From a checkpoint of a small transformer trained on Wikipedia: 4 heads of 64 (2 for keys and values), RMSNorm before each block.
Each number is 128 + 32 x the weight over the matrix's rms, rounded and kept within 0 to 255. Layers, rows and columns count from 0. Numbers have three digits each.

# q: layer 13 attention query, 256x224, rms 0.305, rows 150-168,214-232, columns 112-223
# k: layer 13 attention key, 128x224, rms 0.287, rows 86-103, columns 112-223
q150:156150097107148108106150086151108127152162066147110151108135121093114112123112130167126107163134123106123109106153126078160137175144085106162154093111062126143114164210117107095080118129074196165123129086148181143107075162120143195109125113130152136143145117108110118125156154088149156144108118153145140130121121122167119128110134174135
q214:080166123104112112127130138121123113142125109164084181136136141114158114145115102140088063171122053085129103153162161138141143253190110125121187168146131077128092119170101028124101136111085114171166046084122112134117042099076090151094107159100130101180150154066105108115138160091196154187128094144172170153118117106135078130160142178171
k86:103098183065100092123125152127088155095180112176109086159185121076088115123112131136056048168142098071136124150188153108141214232196099090071193146129113054188115123161099045138074138175063138147144102081109221055120039173069122216132118145159132080139120149117039116142128205103210159183135123192201154199063150158140116114151137170108
q151:120131160143111145093111134116183069109171164150133101187138122106131113098130163171146125146116127170139104108146143128164172102159139172117138123143091115138120134131116148134155158120158105115121104182139140147115108080119090134129135129107095127170128129118137081159095136121130148101112113137077174154135179143152125145108166143095
q215:147149154177138171084119116145178091069138138091146137192171170133098137185094126146164125123100172200087106078144145107170148124102109174165119157148145114081172150125133164115157155146140136141126146150134124154088123125183140111151126137139141158146081105090165106170093108147185134136113172107057117148171127097115100131130115137090
k87:216185146186093153113130137210205034002143245077108203153183089116145111179160158179153120141110176240079100043053127087216188083119089189195113193161143064115116190149083145121210136049147089120148155162156097229144116089055094179113149097093118108131088127083131097190067147125167086042128201080103152176104152147137180151141126148087
q152:100076167121132102102145146122160094116188120121124131135134098170116094151149130113064090125117148136129155094139127117152117152112083202141113107094134128177169143177088098136071184162091091080092137161101097144114087145139100182100139133185139144116100088146197084129153184046074137178119132136168101110164128134163160124172084110152
q216:114117143105129112144161074111156124094090147128142167145169115150079076170111176073148095159144144097120135115167102105157083113046111146148090161142086062147168146104163127128122219123118143059127084152114175159131134140122139161142151153250205172077221103129207099165113184120055160085150116158164094158166120115170071164140027156116
k88:104078141144115058140159212175144108076178207164141106106161117190178093145187148066075122056170153124172152091178099090162126105110106197102068168128133060172205144186138056126101223163148111106114140170155137161130115108120143155154133080175128115079186011086203078153151156106082085101147076157192159133172077124080124137160099121119
q153:121117133065122119127104126112129078123171107151161142136157122138137119144149092134070100103186093125170146142148078112189134152090157176159133133137189148163118135128111172119165147097105122102138165183101057068092142104158135189132107125134120165130186178130099095199095170106102141085118097195126231156206091147173165132130144135115
q217:096070138090127166088149116097104100170147100134151178090136150143145141146121100102054087127077095088131179055135098133100114178109104110131188128100064101111152133101150128145149144133128131099136140100181070110093184125137149186195133136169147158134173184111088150178134107099111137114139123167149199125172083083163142138130130090132
k89:112082108017131133017112099082065158112114140116148141081169183175136134140119100092032124156155040077053138079124123110171162180193053053126225058079073139139108134092200133105161036131133097070160130107183037128146149155152143181163128113122165169116212197099064115254103224091106152111111046145156172152221145133255152159127149076171
q154:099118152126077089139114111129140121167105108174105145130105142162127090095125143151177102172178131149124157144128159177128093177153166169112168164102150115136195120126144186155113161126108080108162111151165119115069130072127103109124160118157101136107121128173076161138135083163082107060147113159121141123154127121077109133111151105138
q218:112139124056171152162091135157107174155120088111089146150106150176099165150095154051140078237172123146111183142170133187095133168137178119196192169121191121062173074060192255170150144156122117064201201143216111125097177111094099090171099117075120114093115161155077122237100080109084120154149059242153117122214116051099098177114083076120
k90:063128170063100161118113140150147154167073127070071179127055154201083146119091209119118031255255119130171126165151098153069128157204191164169190214143165106115173072123104196205181106178088136067144145081140098091126162065120090166175131195014075094120164129138030210167122083107115125116114048218108168063189145074112074182170113108139
q155:155092124150112096193135128109160128095132108155157119123119123131121069044108085123179157099138128156159121155117147123131129131149169166133109176102115132181144151071131131126131153127145154050119107180110152077120124086100129134123136120159086131157103080153135148090117146124092127175107133149112133138128140131093134116093167131123
q219:102100137131095089184146138133178105106159124137109098112095127163175085088104106135137204085151122133140086137166168135112103158165159168196093173065102148151142193143149099116113123121061133150119126173115126056144119101144142138099119167142127116119123083168125128024097051138094105152108129161096177161074203168092125065126183150107
k91:141090114122128094236199095163124155148137037152104122154151138140158127150143136095202174061135189112146159178149131091102143117170195149160105119144169170185146209107116101142109153204094198103091125161153108154141100144158219135155142230130162085092116056155091151021082075166149145143110168177050135068059114153065165132112205165132
q156:072097144100133160095133124138100152111104088154084101135131182139129090093125156121122183131112111159162102134100123164086174124135140167147222152098124157157158087124152088095150147127149106149140099113104144093154131107130088178145119154075092139119104139100149148084144152115157132176110132090121138186124180155136117116080150074112
q220:084046122118220156100159054138096188101055043126172092138163194111083100181087136105099232115079104151153141073162114133097139159091098062147165089093178158160184092087146111092084084212123168170134081090118190128191155171185137172132167191176145167148056142103168155097191132139177165193108155128109062141131143099140096116099106090165
k92:092008107034143107094120120082104200164107023214106049126066197064113021112054089091079172102100065142124177133111155197097083157239144100148191085106172131162095136093124049138120113147093146117117055102113158097192155220181057224127144189134044095144141129084200105088188150071164162133086095102137097144112068126141164139070149051211
q157:205178128103163165127123173085142074048172120151112150093186105095143128154127155130122083122147103134154163149102045135148140121096154176136162144146163129133138108111112123092107138080185120129095133152117144072120100115147071085157129084129143116093146082102119148116121156135122129139089156136137129090132182136142103123110176097124
q221:124141076094157105198115173060118027095151115103117076111154113128193164104149095182101080153160153174174196123084055149104124125123136117133128085144140150180111148087143143122172128118153155185170086161153171109094104099097099068165189110114152146129078121087125158211130190123120160079100117123127126107094119094130118135104158150129
k93:117149104131134132174165251079060050125098128067099148086138075129180156056204135131137074183117145207125126190009098120085149090125140093041144053150149202195151160144048081106148088105131137190093162124174112085164117089115101100156160084069078075104110113177130161169152112146162106140105179162111100104097162118182112143119162112080
q158:105109187089126183089120168121103122147122162096057178139158115165093201168133091085134098171126152121070148136059163091145160123135083136121118109138173079111157062122112100098144177126159138152130189103127070129117077107218161151151074143122192123086109066111195069216141113106095155142151103099159113079167100044154133113104130109179
q222:120136118105186108092130147151122088087099192174095135127089174152154190116129155082133060110161123118083122125184150163189096155163093187154092140064129122123160124143180064087131106051176000143120163089066121084095133093111099143127118117120109124201113040133255154118176136109062057164186181125146093116134117047113155076134137142107
k94:105158112073121134127074117149166131066071129140114185176167143109094180151126183077181092175150145144087159124129138120188152171049116130218121128100138135082132133143125141129128155092203048108092181131136113185079129123117123154174125136143174128132096109165137097147190068079089114171100132102132095128139059053109150125066144063038
q159:097165157135156121109149085121110081155085179168114117159129084168100144055105134199156133136120178165119044150168117102108171102190136119160101082129084087150150149165111133123153121142163142169098086184193151189098117172157138174109104153089149106153110142085128167123138151187189109119113167151102122139115117145122111091116155113105
q223:145161236124145164108130100132170114112108151155136096146137081090087107145099099178157192203122177163094015093119118089139145126199113071104044095114111106155161190142126068132109086113190135199104058139241192162123135160128114174138179084112196075173090175151122177105221162148168110077121175099062134112127134142078129078084139130144
k95:114194120097119113054132190177130062114128144143080102144173037139057135133129132206171089178062193149112029119134134171087185103251116041102064132058127172142143167166111138144158052138144077211067044104255148148117131108138192157124168060077095037214040156139054160101163185196255116100087133136083100107152122151129158132065141148105
q160:098097176087103113123042102165125090108195146192108073148156151161147056123106149162089091116118137103069154165143044112138190128094135116151138133116150147154128132163081108109172115164113066116087150145146148164173121080035167134133107045139121097119146127064046114116158129071190118081040138195104080161140133165140186136106096072083
q224:109101108137154166121122114142176137176145144141182138136144105176151048124069153126116108171113137154171092124173095163153149135093126142118112095141183108152146131120164105132077164127163136146143120219144142115093163130117114143125114140111145126147089103108132144159150129140126169160097175149100115126120115157162108123138107128152
k96:128118107123106113122124105108112140115131130099112128151127124109134129086134124125121125106140125142124137139118136128121128132158127153139114141120125123119162127136139135116137119125111149131102134107145124146135081114125104134085093134119133119111127107119118124103129129101132124098135127138147123136130125116144180169121123136120
q161:108153152120145118141152090162117103090108180144124107069109153131141098106176080051114148131139195095130176107116156101161091121145156166108169089131085112110134142171137193141114160181125127109110126088113182092150066083134124066108156149100130104162112077152131165184097145102078085194169141085146112193136103136058100171183133178186
q225:125120125128133143147152106135086172149081143158161139105134097054087164121118104078183089096148141155101165175161121157151112166090108103194140137162175138120134156091153137139137129114114120087111122109134128118139154142135146092163145098136099127108110138163074112161138118131072090155139154059139062135153139128100132129130086120101
k97:096128116127135127113093131146129110109150112110124113122127121158110126150109158146124104123122128127133121136113099154150146122148114118133127128114112134154112174136111111118106110124121140139118094130116145125101124120133121110125111129136129139149126137127138141117137105133141124094137116131125129100134126136119141135141126116113
q162:105104141096145133192122164126132129166146189130157146107126102133125155165088123116142120153108138140096173125121103146102144129144130143155126074160168144145116185108111132132115090152167088101130124157139140091105122141088144121143094136147138134127117141161129148159118170152083140131141155144136125106141127157100134109139112128127
q226:123122150131131132107131160129131125110113148159107155157128115146139101155124121103129111113115132116141132120126146111146143125157122102100140129158110149130153103107111144130152137134113111121128140135126114124125130124090140164126113134113121151152142129118141150117124130123128127148140130138110133156162129153142130119115152136108
k98:136141133159128159136144122124138145100135133118128140111098127132099107083155150157118141119140083139109126121124134110103120104126126128145104154145145085153104133164135119101145141120102131113154103096117120126135123119131124116126142139083131134121145132114135111143122134113115127078111126145137140118123104125140136133127124129119
q163:149184168092084090101154134098106133117101131099163151112163158193156118160119138225134096131162112161038102157075191085151211073131138123134211069055140162083165132182179168115202098113109172117164147147114110122118140136137077143177120142103096161118130139167083148163112202047176082118116118165106135108123198047115195237100076126105
q227:165158117086061124096094125065117124091154151123019138163088184135114186146142119147102176163180069137137126094101237073127220107246077083172218093136130167148136171157116102092137116071113167112116156093088055167061074137200106137132112158046083112107181143117144134081105168065113143116151131141139139093122181115147155230113189216107
k99:109133124123114136124156130140119139150121128093136127136125139101123152106121122131131134122141135133122093120141111117148107111153124136130128116111127117110125129128139108147118109107121149151111115120141152094170098123149128143115120105107129121105132128153107122137134162123138123135142109141148140145129128111143125134102116130151
q164:143134081134161174151182112180126158165130163160135108111155135084134123094163127118131116129129115118128070115135128103125073144098155117121062106187150167136067173098129114132087156103151077146119111158129171101135139177139121127086139131124124101143128128169178208119170152180106104108139088131156180135125074131131126080101130079132
q228:164090153135160117105105148115172141139120162151153163101132140132137155150124129130107108114116118094097131116138125125121119102122135107129089121120103150121115073118132128140089166084117133140149116151105144100123136147149103124128130070162185166109139082142158128130133140139128113135153118110111153137124077184132106135129142127131
k100:136114123117122135115141144157128124104162105115159135127133095111142106127142145154163139158147139121153150095099103147122168115107126138092134111141115101160126086125127164123136172150121145099142125116132118114133132171120152146139139163112113096160086120114136153173139174114142112127110157114075095104090117119126124117126161118116
q165:159136139084123088100066158122161098147151131122130137171154129114137067147053187183131115114145124120100158160120147146114176124106098097103129064167120179122137127106112109118133105108119077133159078108122149147162078095134137174090123134160121078064129110102118140156105134119100160129127126145088093143143152169128128140161171128072
q229:104167108101116137119120151134111126147150139103123123152164126149095145106124164136146104112162087101109154139163153095072153094111127147105117121133126161158169093159120125092129133119124131128141122089124150163121122121121150140126108117115129084152126130108137121138101118114100110126145093144104145111144140114152098136115124122120
k101:145126135121115100116129110101133101134130110115112131119131131120122176117139126201143132114139131141168118144090103146161072171152130136105144150089145136103159171103107138147140110143169151097139103166131125128157174131153134153157114123097127133137124134112176145103159114122146103127118086145149134157143136144130155138083118119147
q166:206138118145091105191132154169158132077189114082149070140142157067112129083090076139152115119143060183074153108057133101115165083090131148080145098195218134164141120107109121133131142164145167125095080109135106063145121122142116165218179138113125115128142167122049120126146132106110134115152170097164118125118168104139124132167143095124
q230:113162143108115090147135119138123097136096091144130077170113152173160158118124157141105151099167108127078168121199141076063158136160215157109182097091102152137170135139149151100174094095122174142139164159099121128150120136101147159125098182085101151108131107151097184110112113079157129181134152074122158160114180122147120088098152127150
k102:103094141137116129080128079129156196142082141101102164107150127166090133156147167145162160113120063076165072116141094149101117110131146131139092137100141146161127154111140085090127125190147083130057080106131080092105156142154127091098123139116121123142130151129158074148103126154095118107193098120139169115167150198183109149141134105111
q167:152118127145143111072162140160134162205118116162125134129184125178125108166121134137152142118104064129135125090067139104168106102090106090120149108164123144172157100130097089125099203156112086144133068100128129120136113144127107160122124141144125093130123085147142185072095125110123097139094151130167153121116124206142114119135196130096
q231:150118113098097099115140157090147156127155123129142076149125098149149128175087123096124110126169130125113150103119093107134139102119125123093106105119132141199121150139122100116117131136182106168117100169111128096138144132158089135106110125129138123103096105116142150155134124124111121133113088102132135130107105162128116111113131139103
k103:162168120126139140093169125162149089105085121128139131113126168131152115118158136145147110142118111145078091110130170093149125186134135179118167163141178156170156121141159136144119094097189138123142151144155115152133136144134139103190134141094111138158115176128085153102105086110132096111138133102105185046157158094134102152107081122144
q168:161149132076153130141111140109147125158128145125137120099145122137101119129070114088112131120148118156144189113121136152121129168125112126144101098079134114132098177134099095152114093154180100127124151094107139138151138151111192079138149115111122101090138113117142136167130132131140128115121077121127085116141144103121110143076127184084
q232:161114151128147152143180132121142138106137141121131116125148081113100164112115103134103113121145141105108107130124114137131127140132133134097114092158111098134067162154109129157082124153111109102144119128124148144146156135119139136123138125144112164112119122132153152156116150133115121093131120135119092118121132142099108124161112126117